From a checkpoint of a small transformer trained on Wikipedia: 13 layers.
Each number is 128 + 32 x the weight over the matrix's rms, rounded and kept within 0 to 255. Layers, rows and columns count from 0. Numbers have three digits each.

# layer 3 MLP up, 896x224, rms 0.0536, rows 176-238, columns 0-111
108097117185112123128166160074093095117153130135111104127140164100127138095086132090156147146135094114135119179120091196133072117113066151122102116161113155157101133102109086131138084162080114114154147144151164144148174149073185134135084096121139125145136125101151079130141129116062145124092074089115122068134169126109075134119123167093
104117128036111040145153142033057098195109107110156116178127156128115077143117125062154085122112156135088086112110143156154173080116134139159196192164042120074167160062119126096121119070133136111110152103161085127121111151115124171104125138163192113058203159110115158058183179094133121134051027118167060181075145140156154180143157155142
102122109121115121111146163119071171186123162179134108135097095160153091115107151145123087081082130132160125164133114128124171130182166152148069095116136101101137125140168105146118164141119068144062155211154132115136120125129154165156105143132121113127116095107148192100145122120145124087127150109105129166102125100077164069149093154100
162129146117192095124131156064146142206066125057144070127124164148166056142146108163175168118119047172166142069149209101073132103079132108142096108122126118139114169160134084126139103098163122103102132188133129148109164101153152170150130146231153086116163092095089104074135178180090132154141121149155123149104055130127114134149083160105
158129117120071119111131109112106114164113126068117149121135146107152075118122173151138101150153134118151110112135131136131117119131147126137098144133096139181128139126092098182137124139172142158134133080179077134134139087151139110165118158136122113138153199125146163108129091088142115139099119151160098102118099175130140104112129130136
078092083148161165128151176111107102127134159108062184127114148151098138114098089096135122147099084140084146135097062119181156098139200189090103163128134000127126192127091086120157146092128122142124113129114138141155071174128149123115154151103160095121089189159106131128130081143166097172105124139118123077152091224078172158115109092157
107114120152132182101170166189167113142112102090106104100146135171130169120160149143125180139108061114123172099073103117149102102113135074168121156103141108111146104154115127081110156103177109162180086133128160162119181097146135162102124102168142121049088145097151128179089140202132214176142107118128152091120120123164106137145146033117
073088138105146096138121114080105111129124140131109130132135109118150170083134170124122154103045174099110103108139141098124090186139104136145225158119092081157118122161127084151171099100090116193095123152133135122149097173049124103121120136118107103105153112117095057163111156165152173096171144157095133174097156116122102080114089164136
007094120095113156142139055153110141183143134149091144189042054077141102164151128160169051206155110109170079128191157058149090121145132120144149159084162086109118182055132108144168166134146182143154176167106126152143124153115165143078083143145188132165153103133130124059151187124156126089096126171087055159167098163116134143162132146103
143132183143098108151156117101130118137071085172164178134092198175088051167179077072071074101113111122140188119170144114104078179170153174134116167187219048140184123163113143117136118185136101078117108078111087096089100156147117071114046117127090108139143165132156128124130088180105173046152135104098158076162132194079171110189224045130
124134143102081074117138150156115154086125176124129130115108126140127148172093099119139167070060142178116119129178108176149106181168092117172197147148118137106113172085139147078141116179141135131183117102117102132057089135095158092073126111148128099145090094111149164140162113115106108169158101124096139163156125164085067149132163101087
119144160145139086102115137155136180109126119140070093124109171133130133151137115130169107164135122131172171134120142107125142117142141109163128157112106134133115167101113097152095140139090119136142186149130123117139165172154163127103056102128163140140154156137137141102143140104135144183143084120109110119112136131149148114156119131117
129143208122170097118147178127145158166088146167150107125130116071118153106118150155118138133130150143184084137102161120118163122153156142119077135168129121169146140127155096146117105129095122100164165058140107160143135128152117150085116133141120164152163077121139123155144128123103108110157139116109172120111124121052075131132142188072
146140170120114173178150101092175166090113039134103079120104122136065146160091116159112163141135093128224173158183136153129103126097056174134099113060133117116150114137139116160159177159174106155098190180131058125160121108159145129076118139107119142157044159112074030075132138096161132081142063081171119091064167115180203134145102173142
072130153155149162078089116142117131068166123109093118096119114121093058132111112100159179102069129144162098093139180069114137136115155143131071156111181135137178123214127077104126138156118087098096125143027085191126108116157115138165129120174164066133166189123130138154141140071164115096149138155157168174114154142127128094144141131120
109137136155149207144152115137123229134123126061112136113134196122148087076142080089147071128081066114109134065120123115090210082134150162078137188126120135101102101120099179117164100145117114151187097079161180095103201073154203118182133157224158127128105103155162163127183112083107213120164156189110148089140104172116089106093138161164
137143135168186090144152149071055125111095149123081172150102140093091125124107119103166078079135118162102131145131130132136108115184113168130111115122101102174104164089147128128131136174153141124099145143128130157079180124076121099142131175117081127167146215144104108147145133160133137157167139094114128117167104111126176134133147134117
096102140101084130126102167122137104172182106107093143119105165124127118058089143093131122112128079158068061110083139150148117202157124099176125104073088190135069146140161145133086115112143090226147158185075151244147131123145173101130147063087199131113172115122174109131133164130132116132135120131098138142155164122152133111140133103154
091127188168178104080119117123130152127155093076166141185088131101175095165062129132124126130102128147020119108165176152084129151119124178106186170061137142072109110101137158133076103195119208161105165104121070142076143138110087177119134135166130120161116086118097132153116083106119097088099121109114150063105103190126114134123099091063
118126115221211076137153142126155183120094104131175095127151091128142138147158090122060092131045144110076148162110159136121093101149185161168171121188137090080080201081072182170074187139148133139154162176090166108208121136241163170180137153158104162121136174079186126165122136144136151138166102142107072128046149167096054144178189071051
092095133091131156102164176111188132160139071157100134141118159136144142094056116139102110172138124124092108111160133151092109146171150133104103158110126108135086092156157147178142158134127156117167109187126101135123123189082169113082167168085165153148126111103104139094056123144199106098108142200051167125108141160110134129107165128158
130142121047080124114172119159083156154102108105147107156099112104147150085097158154124111134169120132150111113136124137190141103124094133142059133162156085112101082097176140126140163117148143085130084142190156182106135110185122127165114126116095124106087094135105100146146122140181099087178073122119137164233099064121103146137162157102
151153204169092120151146129164111111102108151166158085103135141154132110160114139143129178095086134115134118108121102153143104103188130110146125098152093114172118139105121083177159131181118151127139125136163108161123136082133150091125126136166107099109103140115097161160136102090101120096101129094136166089106139162101102141177155107122
186136123135153088131091183115157191170128074074138134174094132116147129106096065099141180106122111132101103065146107136099092107159115119109125147087098156111105153124164158150104134114146079120203136150141151152128060197142163176125117192134135090090086128113118170139139143092156127137188115116118140158132125142143121159169134147150
119093118150107155122154153121094137120131130129114145136165098166167158116092141122129141145158080115115136093157124100143126170114118191128095135128124121123099117085126142130096095146141124134155136128097118123113147142149113152112141113159099114137104101122153103095153134079115126155138088059154085112103105136148120134043125130156
087210137089114105112154074139143108099136087153123062113083084116130111124094129121175073163177102139158111079108144132121137152182140144165110104132124146094116138116079110084088155102128110182129129185139170141120105131132143139137139153112133153134121129127093118097131103166094058135073138121100153041102090135139132122144186108101
134085097135072116146167111186176160110192152159121172102118175159076141073161158136135122072102113136182091096209116120082156153204081151124104098183113150116118176141108100112129081186166141168197076122140154188147111139094157115149052142113126090137113174081165184155122174093081136125165101082174180129135113157084120106150164095172
138106163081082147108223061082144056150093093082108137154130139173168094146134076160122142093203114112117161145092166108134135152095155162115079125134115112155140146147081101137173126131098139144109126084192102103176097154128110148144125206151131133149127157125198117102101057078189138054123118140136141080124106141151112126175096056085
139125129179074111123135100105108153101153183139091073088117144131129072166093106119126143115057126119130150102138141101158124166129095104122096160125070083116140110144083094093144097175116117086138134178117102092118096252147166079075157123078130151082051060157160153104130077152128096158178116127054122138088091138097122164101117115170
094091171129139044072159117090121133129163089078106155138095113213172194105109165198192029085138123148101131111087081137160111150128055158055145166128059080147156156140106151103158073073166217108154137130130081128121132124111149137097136130141190117112130078163113150167158151177199102199145127108150170153097125132118108121149127160078
073173149128119146163101198125143110114136099160164137110111102097105118065153157123131131146139108083044136074148125086146142121167156103176088112106159135101109141138097108136121072110126047134132101139176061068170153120174132151159139133152101068104141109136145080102125122169147131137119131118157139110112088094149117196158176115127
115148150101123128098139141137147134131121070090144150139194159164200121080086163099187143131091156173137110083132099092180112147131115102113138125097131121136151149120134103148115131129124088125122142137142103150164167125099151131177157112144084136182147083122126165095117116136159155141181094162133156168164136167125074130125130080106
153117182149150140088070086138066101129130110097150146080181086142109156146100154077131114175074094131065134131121123126101167101133089130091119209147145118121159161115154156114136127136158096100129119143130083158126105206132172151156127163085109122178173188131119148101105111111165171122151135062113095089121158170188127189157133145142
097150120065119151105098141171079134154105124132131122158118110179152171159160142146127111108088081168120090105128148094154060144158151125084152161110179091091104107122144166176118135084094140095108101123143110074076101128218124087076155148090150153149125126183174190151136124136091107131169110120152116094113087168155153144160167078116
108174176136147148118153102137124103160106146121123097170139127131167145109133141113101133099066102123198114084128122151110147098093089133096212104117106075067083137106066090165104173157102087123119147115108127148140102121086196142098174117153103121109177153095147157119111175110103157080118112100114133189123089193072067140136063134110
115172110106131092105186098101065062162102156158131144152178207171159110163076180145088154133106132148145094090103163156116104111111123083064174145058074119122109200061157136143086191087118114135061123110074109139117171177135152118104128142105086101150154150158122157116132168170127149148141099117128129112163119122112149107096149142083
129132131100133137110129136126100106134124143096103122111126127131118129093127109123119153090110130147105135096110136107151136149160117130140130111139108132151129117137134105112103128143159090125098139108079133130106108165139120119107149134139101173126158123101129114119143149098132129116142092125141107144111124139104081191133146148135
144138134136124149100134184142156176090087131126105118140137118105152135109099117128143075170086127131076152192138076085099042090127138144168138132129165148094177172144155098126156151143129070073125137099094125125169116106136132087091126166147177129135100100103119121150129135113114140085112137100168106095184096090068154145071168173118
102119125176126132148097176116122197094163151153107061131122098151172080097129033207124130095141154109137174081079099126163174099146106086101109123148162135125072123088120125161147147149144127093067056167141115113196125132109173155189178106161175105184096123151126130109121170133176117134125086120143186176073126115062122098155141120120
103113157137163159108086111083178119076138162124150129110121078119143080129203075168128115141144096109091083105096116128149113101135139159088082180098154099151190182113107138097088122149130131169101156100103109134141143134129183138182075095109158173080104082092170138129117162157105113101142108149110141108117066099095120130139164127130
134145147110081167075109077090105145123123143092150082159139121079140193106108058120084167130106108102138125137146102164160196174144117142070122176122103092119121111139130123115118175118142120104119124141197107124136097141168099169141144165194149104097129117125147194063155090099141119075078137146145174156150144180203098110128084122164
079146157127056135197127136119140166123144144141155149146151101111112094117167104132134144133129146092133124118112096114130153120123136106109098099120125116120083131101167070151135151097139093124066142145107094080161156122139145131186135107187117133180121134117154095136173179120097116144145151100097137092122124065118090101061150127126
132093167143061162101163132162123080146162148089167111182152148116097164061169129135176114129193175143122122133109077106078087225084143068166121140114149205097119102104151215119091154166079115134135166085125090149066055100142155139090146140123131205123114138163133164118119072103113222132161131175118145130174157138190191098114134169131
112087132113042045177166098133055115142131115066144135128132163173020126134159107158187120169153140100090018092144139080156105129101196115166119122114117125115106124067083225108106182101074160135156172157064126136108124116121108122166146160130120112252060176044169199122171082181131182077088127140159076116125100134102108133176127127166
134124141178113136083141169142121133123095147133142136106130084147157133123109121131125132080145117123119138111129113160163139147133101131104133143099155138143104137149116130156106128135147116162170112113188135112123111134111138136126144117125126124104169062134149113117151107165132113131131074128170145139086122121141146119122093126133
102125137172150095112103127114140183086193117101102095106188112099165087113178060122154150120162214107068096118092102076112163155129178062088159128096100136049132166146159148167153086081145162182054174114072143080107164167139109147188069108161144100115167136073106125076149131124146104161149135096117181111163121158114152168134074115084
124184119118187126152157134137092100096164104102150111142174080109108089115157131113083096150058178125113141146161132177063095130175120112146164197185098134081126096090094093096087149106113068164142139133103112124142166157178132152058155173167095109121179099161151151071154110141080170101081146154092180135130118119181143134135160105081
103104175072234097162136113108096133123088113133192134143135142140125087142098168146112198227105113133089085125107162150125090095093086155083157129119058091085068148180134077152156110097109138151108166145129092207114150146158153175140103070098120057093084130132161130183139091149156040121133109135092105158167137086096164133153054162098
109130116083116179086157143133116109136147146121150090132129135117137135129167170132116117103139115163120133095135113105095105104142137116135106147125111137139135109107126115129087140148173149128140109137133132114124133154142120124129134102124114115131143138116124122112137149136126126104122079135152128138106141135148113103148183168087
100153160105098146178157160102109161165171155107110162074116145103124152111120120159132138151172110148130134122177136156125059104123148115103110143146125137147103104100179154098174118131100069174138089218087099097132126084135114128150109174122132108110174091127124135132139128139125103083135147151099151168089126140124070128128110108122
150089124097125050062111147064123092174128159094105159071118116107156109118130138187120139136126140143078134162099171071083114119128119114122085145121149152128140163141149067120108116180098073148165112127176135153140088077115123115156080144130137132127175131054143130098119055128114123099102138063141096129130097112138078157142099095143
134153118122120144107142145112112154158091083142110141112125111152126092144129133111123171112110119136133124128118122119118147137138155139119095151140104091086137130125162114105131153128116153111127124134123115148135085119164098121093156113153124102109116118151107148107129123131143130133121109137106117123087123141113171134104147121094
160187135056141167156143094146123122112102127178200123071057113153172171163072065128136100149103155122095146201061109099175086189147093139150202131161088105132118127072144126138088137213157121082176083101178058113088172115132118159188215149078230134132084131180168116206116124138174106116122068058148155160107118176158144179167142121181
131111099134102120129146123128201114142112097140101087112140161070122084111074102105063137114161138127136101137144123089053076080091187090212049174154121153042110093074145113119052190156058155137124169089157188139111117174128224160224130143070166062110150044190101109069076076121098063079129065079112132130115139102115123115152158070087
174123158121110104105129168109154120154096135134147143150169161125142157122117101113182108170164140117179085152128139060105140083176128146168108108089150163147150164172140103103192162120150121119129111152146121105178107170167109092138122134124074167117119110077043141159129182132124129172136129154179095088150141148119103140149102157097
067142088120151093119148133079121040134073070118117131067143113129158191108104128118086111124116083139166165143104132151116128099119121105108122091149141139148149091144134062110106143088131175090104096150157107088120132115114167170126115148140132174169127054120120128081119191169139133099136077115074155153134106121084148129143107133119
117117132113121120099135155114112155133130086123144106147131124143119133103108169120129115115141125144118116125128125077128146117146190101135112127169118140119151135162129144126152195132149164121158128133134148106168084133095126173139149137160133171127108114137126074160132126127104127096087119092070127149087105109131108134153131129170
126119159099129135109162156109133106106107129170132081160130132120125162105099064116154112117138153133194128115175083084147116127174140088205104098156110158084130097144170110080142162100123074112099100157150153113121143146110147091155181099113165176128123145077183080119157136141059137156117118160130131187117149081138123104106155149118
063099152182126122122174122133062153134101160056136182135067136122117070170101133115136147107146116122111131152112168142179148119093151159125120152053135139155125104173154078179090089072159163091143126111120186105089110108009177135131122175130164083139129123120106098155162094057075164078094128126112063215160123074115213108128167158166
146139111125100107090210178143106152130151197147133090136164131139178141088118138136153076095116119130157130167148101183095097093141128150169090094183119093134106167095141081089111122120159084117086143163149154154141144115150148119074112154153084154113063132132140143169182127083070130155116080111176207154089127093126126087041093128105
129109110190122105167135123056130165117169107118158159168128120112107110124151103057104134102117112101101123100157131127133112109093151090075152126162129099116144196102122080102136136099096139146148117138160121097121161088143140139128102155194178138079148135163088152109181093144168140120101122130144164078069089096134115098134124062162
102171143110147122167134169136131163119167140102131131138134179111130120130121157146090166160117106122102128088137150156094145178158139174167105146179073155141106122087165094124114123132116142103132198123073107136132064182128151134093150162098123103149137121133080133143131082171143107096133135211181164184117137098115134150190134125131
097056133121156090153135127196099149128170159186143101167107101079132112121112080158125117117068128172101131181140093071163123101103106159126152170121130145055113115118112117119153077152111182130130059134118123137153118143120138089082129122153106146138134140151062115098157130142122111154102105106145172121168103109088153103135150141094
# layer 3 MLP down (transposed), 896x224, rms 0.0477, rows 176-237, columns 0-111
098165132117077099146131100113150093111136106075128115201140146131141105143045145153112096118068144140125105096146152113157115125183148125136138073156117082148128145136160109120085224084138117116161087110041145132122123111180078083151121111151104154108106153152164139184151096108140094139191147176102124145190141115102146083148141123145
150039088097111156153136093081183142157147113178192097152116156088139088086118158095105175090105133170153155092174080178148195099183121091133133074133101094040055166165166160086140091170166139165105111146125134129151166122072118107101154126078145134176159192080148092120132137173144159132114107214160102146152148130080170173114123160129
085094159188139137147118140152181114083137094123092141113140119143137107095158156162097074094126097137117155137077115151093105099133111117100124098111112126135102120151083121053112170179142109177123124122113104149087152156147039147097122124097097075159151110118114139082067092120135078135152132119149136157093181140139144076152126158168
096152125088186126099125149178153190175182130144138135092141121147092083150160118160117157180143186135092113079150137130110127170164066126065110190112149112150079139139148130110132127111105178243113092168090124120092077103131153188152109088100105090100128176097163085123137130124051158158133142123114150088160172061098101143185126131142
113148163107101134144208111118135151157128164151116104159114169121182149155118166099168100131161124101107187132101127137137174122116145084128107113166099159077107151155148187159119151127176104141103112072125130132135115080142116120136148104138122151111120153144152170119115103176124089093154117159160158148094115102159113148140142098079
105148129138109169125128162139093121106144114152137152184124086113108140121139199140142100156102140161141145118122155116050163175138117148072109104124140080077062060143125141079102122186107095105149119176083126083129143093174051146104154116188181170059146105089121111149174117166119119109110121162134138127117139120099146163153121155079
120183051139121125111097125125153083131150100167091102145126158135138069137093136110065092135076133147124123138119115122082121106166057130110157148096145109073150143078210132149131071113070140064208066149110160101081090136156073138075159133150132123155159150133080130143178166158126091097130131121139124134167141122116079081123118127095
166128120069089092096212146137133151104140106167094063148132119095114069128048114050149103164140207094112168132146128117105156116163105064081087083112098150148180083160108130163118079113124083162123160108064119115157100074206109147099172131101113141091084117148091145146093150186145094093089157084105141124147134129077180165075132156080
147110121108095178160143115133075100088177167153137185066060170129156110134181081124155103208156093141126147142120127079104103139128113174107174141105104087098130130122150054108161122146164107090104095111113081155107164080117170110121105108135219141164201149254127071129110105153058087130135135150143116102172154200166157217152107187136
113200110101170114151196114138104113168119142151141138067133127095175139095170108134119109109158105170171105130140130175131117140109178166139155089048117118163145133105135151052178085137143153089138135115129117145119100215098115056120103191084094123119158159166115118084187097093144086159112148129115183106145151134144080100169120078107
093162123185126090097162116106142110143141196159213119071145193130138163144195156125099126168157150161145131113108138143084148144115126104097136128096140123088061122154089131123102134134073158119124093137119127131161142103131175130131132108157091134174141159141145091166078122184178111139128144159131111118124111153097102172099126123090
076093125124111140128150121162115133150154162105089174080136075114156149155142168154159110140168123141083115135159126125104140109130130136145092108085103094122145136145105147107177131197073119138139115123165139172094097121105110133112118137152118122124118162079139163144154136103131204133066166149118147144119138186119162161147092114063
132095121093141087120116181139130088140171129111149162092151218095151120154130097120138078072139085101147141124155130092140100058120049141153105180151108148170103141143115148170129086151135058093140082184127091092115128082116129139108158156075111124100105146122138160155100098125144069085088144072156143116115175111089134116118180156180
122129158124112145186193141130123153134182150129107173040088193155139144092162127092195128155165120107111180192128113103188153114144095069111083118124175074055122114130163064173145101159142132165163108074176112123103082145164132158079150054118107163091073106110128188127182104149126142122118112135158121101156125141117080221103114067137
081161143192148117171082166152149125167102147170100154079111101141152100164111139021098141151198124173150133154143097091147141122125170173089118102138176124168109157204094146194115120129147121157137100084089156185128137156126147142110188079154137149111112158163162101145103123135152140094124163140143118140098152104159114091056129152096
076095113194107130114111102053123087072108103127109063194167119082125128092119143075137126169169090174150193151095118149110097173107184151129119113148159180156129055131148166166131167096139088140124145155103132112183134130170141084155110132131147121107128067174072125132179127152170127055143140088112130179157099131123151111120174091118
119067119132097170182129169140163064107143114137128102167139072131168087135138182123123124143158084112123133168162107104133121098127134161111137079173141089165078097143059112141135164173125140146085133146101077154064134146117141173126110162106114100157092132150083134139123091111065133116147135148089165079107132148125148134129104131141
087204113154115116139124122126161122086124184122091178090168103147087099133134083174055126061142102209083156168081137108075149188155118145157170189098186126119095137070086126087103180133181115128114131119159121111172098071115112181167119139046175132096116156089070112138087154154191059104127099161104093105070189142139170081074145109155
142152163114163124127124153135147180148104179145174128176108178108138120146150100152126199145176093125094154115068117165071126095105149093140134170180166122198114138077098110130144118149103138115142092161106099094079185138169123036204084146107160147097100130142091154129147155159167160155126131088129157162120201057142211189135107080152
130123055100135162128199135160100054111167114138092162094127090116129094119119179105099152136094154095089132079090145170068106108131152128141137070111086160162174137192152110111149152163156128189154209107116123136109103129145037109102167164190112144068088140123109081106163150106130150065079149058190110173156157108118058104100122096090
167107152152146118142114102124108131076148118119088092127128086160136124149183092128137107110135139135065139185106124122136096206132095135068122117099144161168114183116114177153153113122104167141134099135146102150068122101165123174074103139116113175157071143150110118155074147079110107107144093119200149080122143076234176111140147114188
130124136154103133126133143121148092134159119182072111128127098167091110133154129113086074198182132106158109133110171171154117208155075104053110120131094153174101115155135156119153172120096093103126144114176107149096127102180172113136128112152144095083120120120117078129098100100089128133177195108118114100143151137080120163123080129150
171134126152115139134128144147170118168141112125098147078131150162165114168145094142112150119129151107128150087117079178138149129118166131141191154148130109127128155176100157121141126120115116126146115117080129153150165145147111105120128058133080082105176163169137128122057125138110127145162132150109120088145119120145117192127135111078
186151123113155104102114122113179137101091163143157117180088122162161108146123134131175155080208205115147117079174139101088161090114109091125136144138120123163127132111099071164139185170154150085194118120114131125144141114138122140148172124121075120161138123078137134182127095127143152116116178199121063122199194095085083102137150110139
147077138129105158174101191108201114111112146152157103174183170148122117108097083114126162143119127076141157142213144101123164117133130101105140092161137117141144152147119065123147140131133111159103163154165127128070155154124121121113096100113121124144110157133089107098114139123106149125144155133118084134116106155127143125156162134139
164166079135136126165139150092129139155155087130165148172096145129158123147060125121186117113076176108148169127126110113148046165126134142189119117150137114123116156193132136157139194172113139152147074137142123123151176156139109141156090180175161156045096110105168143120153084134086120163172116159118111107139121154127090203113127162140
081101182104111131137131155096100142156122100115143149085132125153108151172126132107108072083131034152143101100118197153088115131094123113094117096136085170105178134232147127156106182119073126154126091074173217122100108153158067112104156174069107123210111101196145110122124105132132092141070155115166190112081121093157091087144128121082
174170100131182124118045156082121126143087147079166082123105109119123078092108205108178119118130110119131076089123081146157109099104132076121146095171197158107145186128205065095104124121152099172065131153126137115180123108167093154141143186143103169108114158121134128120143137145110163212093117153082127135180195124178124060098186087125
164199111111131123129154151164068168130132191096136165146139082120118149149099172099112162121167088152072111164087092138176139181122105152113118146134140123166090092115110108140150148098158148158128127117148147095152134041089128051172139150143141130120169216129111076195136164089124131131106175166181139150152154043111154123100112092126
087176097104129110065160095137154162091143126082124107139078131099139074133092116066116177099196145146087153099113192093120113175143113127186122177082165075090114205122116061119138109094077111127156173170134146139095128128134135133081181131148136125107163099106118093127177125131064176142152152135111096109179184091248095155162142063131
132108111110088065092151155127139104135123115133129115157170129155192097071095164106065100093116141150122096130155105122139104117115133099151168183126133183112145093121096124094095100072076132163132123169148179076146131161105093117074092173085094144119077178181100121132104094093148136113120136095129068075105108114101156099141108160059
128139161142109042164144158125125151081147209176100090090175093111121120147151125156181156138128132128128127170136156092117141128133149145178165111084126120177150172093065124103162083114130160131101097115136123072135133117183083108120099133175116099147119141122103147206082132109126141155119163079151169156173129149067145112137119156110
172157175060134083167096073152148133144154139086066119150160096160158094129074166075125186167102181161151118092121092105125069157128159072165071183122139157145110104109195143154103098143108097080117127131143123105133214166131120135105104114164075093138088117141101136126153083115181158061114090124145165057166152133112202061105134107109
104130115159106061145136112107162177149111171110130148183151092119131108131179127092156173089133177056158158146094155183110128150136128092130148146174078084140112133164150159168117167106133161070153199092115114174143130173114115118093054099144059130169137118174086081177158184115148135121156173113135104143106095136101133095152122118175
089149127110070113187165138111153135134154135129093088125148144148124149122131162160086137130150104095160122063150142130092151109166091112104125091139110114167128092111137120105171130133091100116056159169149153109126179116092087103118124130104115115122179164133103139120120173115103083146101100146092100172143191097125109117181101178088
128059119164163078157177158125122138109092095086190201121132053169095153131109101169096113079154105110183112142094123167139190129191108141101134142097183102122137098143051077143079097133161165105144146123075116115138132147137107170109141084158148128143118145105191133160107081171086087142102114161116136171154153147135123129118072144156
175094118160095121105137122105115130129096135134163129131167135121183132069157104143165128159128139107123099139149102177116113094133100156141109138134096095097166124106172111115173119120136100122122126167136094117108104124116135113166081112106150095146152123080127106137080116158135131096134120107129165140111090119140162118149130130103
117162127153128114128214138124124116074113176126121116080076140184122161130123091130108151119126153146112178082154089054103096136126113189148125114021112124107108167139048085123200101126133159112128137108157121112171146085171085105114111154166155153112136092130139099117147175176108212156114067138088165111167109148055131177106091177139
117108117103206139070094130172113094135120138150146091133132126144168148093159105107103115085183127138182131160125132147103128151112112131134108173130166113136086154120118100084156068104107138095113106120185134076090143082156095152097134132173111126086109130131091122123158159135154114183148158151072146067122171134106112114104099124068
098110139119122187141112180106153141072170112086131162140142106160155095154163158166113100170185105140144101133112122140085090126185139083131131135098101152174137081109114175148142167143079171151091165172134164107142055100111141202218062126107193128080127123114107176124122157104141077120131168106126130138083095113164149078161134173127
148146073151124147125169144113156116115085145150129178098133115131153140160086090138137111082177203136123141151087083148174182142156074137092089129112174150149089115131146085116132120141097139138095104114121176117130187121131077140098161107117099140132156105184129168123149117142069124116127176104120073062156125171122100100120089129142
153161146128150182062086145150202126164096152137164144123061128082170141122130148151161162110149118157159093148139200060142168146123183153110138057120120152102103119124112153101075128136138113141125144164154127168099138156103136117167157115151123094117161118111097124132080144117182104124143134102143115097104121125085156080142178174169
106152121157130138141116092174190144168135148167127123148163152155137189093141115104114115112152134142120152103157163155140092131151139120156124240161092114122115170085168123101096143150114048111116142153068114152122124073133105075120122119143104151077091065099103087108140146157153124152121105133138148111113105134101118137114099153075
126136102149059054129117133102118090151149150079148136073145149094126063132101120185204134211100144161114140119100074120135168067092168164060150161080152080094154148086130089143088176182141130103164112132136105152213120105124157173141111092125139142152159132151168151126160103133096110158153182141129197118117158107118151137158137098146
169138109154111099160097087109140152165130101083098106150128107133121090160137138145102144185145145133110151121092145095122102097101140135137122090110110134140122112127095157112135112177140116121084143145113133128128127091130114161105128113097146144115143139132138149138098092109114104142131159140099164110153157128116132141140146149140
126199139161139147132141121091072163076102102167191150131077114111112176120122130124154167085034121130173097119097171101120109088132100119146155128152146159111131127044151083226088114166157165099134183141089099135115132131129092128137157132123119094150153156060117131097098054148151120194101103094123141087091108120143171130167129142113
160148133174099153131128157147103166146120095088077118128207120085146113115184094100135151113108157040151129143102105085141105095130144194168139109086091126111135175159143127087098145111132154096090149102135105138147148151125089175097124134158099171100054099126196088124178101112149127121198117167124121073168156126096100167156103072110
166090209204185148103098138133129106096097129113204098082182099102218115089130113129145075188098099180175161134164133132137123134141124176123067159155153087123134140111151176142115156137092084162149176139062082114078198147109129117132142103154082100115113156117163111099100115163116149131155080114111110076130118131115132129120093148138
128121140126121102095101139102108111124124132126117105138126152134133101131137114136111140145129150102107117127138172125191143185097126158147099125099129141090123125088171116106119112114097099151100133105160113097131118121116147145137164146155160117128132116107135115135104094114105105093133135123106087170107122119117148125166163096187
151134127068117103168100123126154100127089133115122188140120153131079193111121153122127133098117107131123110116132130131223121155186135167146145101154140124128125148056135117086167112208087161106094127118156187146137136136159147171145150065091100131183144149106175090095124092154168067130190118138091144130151114146121079114180129141117
112144132085154164126157127175144172143140092147075094163077113120143202128136124114116202106165146188123094126090185094150071089154147141084100040117068163131114126191116114099141088145118169188069124136132118111099177142117071162115098111079130148148116104116134134068181161102113102149130130175117078117132128124165134062131057139133
107118146120145149150146105131166143108144160153121139131103095120132123100120124133072101121165134122126136133162091147147147131150119154150120144144133135149128090162154149132106122110124151136150148066133140151128146112081162129114110113125116139161128095107132162136123139112076134126149154107127135104140161118117077092149141141165
173209165060127078104153123153113148166125118156191093137122134107173114123076131115146167109149119164200121139080140124108104206160148141097074130158139128128084160139177145128135130133093118063146164118135077120130101135089100074131065134118158053131122087132103210147142211179142197162115081066066051097224119123167147094152061157117
076129070073102187136129068126149135090123151206137115155119117177138109174095128114134137083077096074094112127108117167161184192120133161188134110136055106116157165136119139119104061144144123111182163175125189175076104089078064164122108165160124173106105135151114145112140161142169112136135138148141128070123146080135097138119084166091
182116086108113201088100053120107118154218122122113103178107127175140121083095155128117119130135120142096132045149101166147126132071105105060160122142080094138136115130118136148090115160181171140090179179105111135070135099157154135168122182145130104180131115171155091170109084138111164126110103146114139130153122068155123164190198137155
116133111140124151161174171138130077147195123101108153095150110148135183110109101118135141108069107118128103169194146125117173147180149109116143129113079133107126111133135136091174161110156118195090146144130193117135160110079183134085131146109181154176100101160114206087161157119164120096087142129139103167190107099110126107091104118100
112131120124101104080146075099122168137131108086129075105179169084113130118104119150117111137125135115125170148127129126123152133158121124135134124146122130104173134120072131066103168147191180085200165147154128134125121068161129125105122070109129095188070134094146128153121113055096131151108119097143128104166182112064113146116201137135
159169068155128123157149140138118139159094146043178109097116128156090107183182172143153140160143129128111118152127102187122123180113180124140060158192113110112129117113101181118071151067079125055158145124114118153081157102129120118117106142172082097098100094079098068105131127182077092101167124111168087154149152094146152072146140149178
138100149129240150046141110159076144167138099115147133162090154125151093129114169076110162160129096075071116122118133171174122152170119135134084135110113134142126159148140132122206117148075127088068081115102132130161143143175150129083142042178189154176173089143080184134101222084072140147026138153074105157078170113110159127105128142139
112148050095112139167113096129168127101110098139094116103166146092075112155117192145118120088147118143127075112091180123162199138140165082127166103141119159122118149125217094118146134144101102128198101159140062107116137119113140188133111070112163149089140083136131158178141130111110146107120130110159077153106083112144161172153115100147
082084085163121130107212103172134142119165150144110098137134099114204152129116135037103113117124169164083102136157088135131116077134146107141156116114164099087097088177147107102115114130142156126165140095108106114164116120130177066135098105123153162143119125184099110083142140142164132073043137108143149155165088168188134161106159102103
138130113106074107122088150122123114165160133120120092183112128092106090150066123135165163142129174116106086116142105150192182120095108105074118194099161092108083093116121172176102091099113108111124143118096139123140181086128092138147059087142126132173176143125125145115173115120092110126088066072077106100097097157126180114176176136129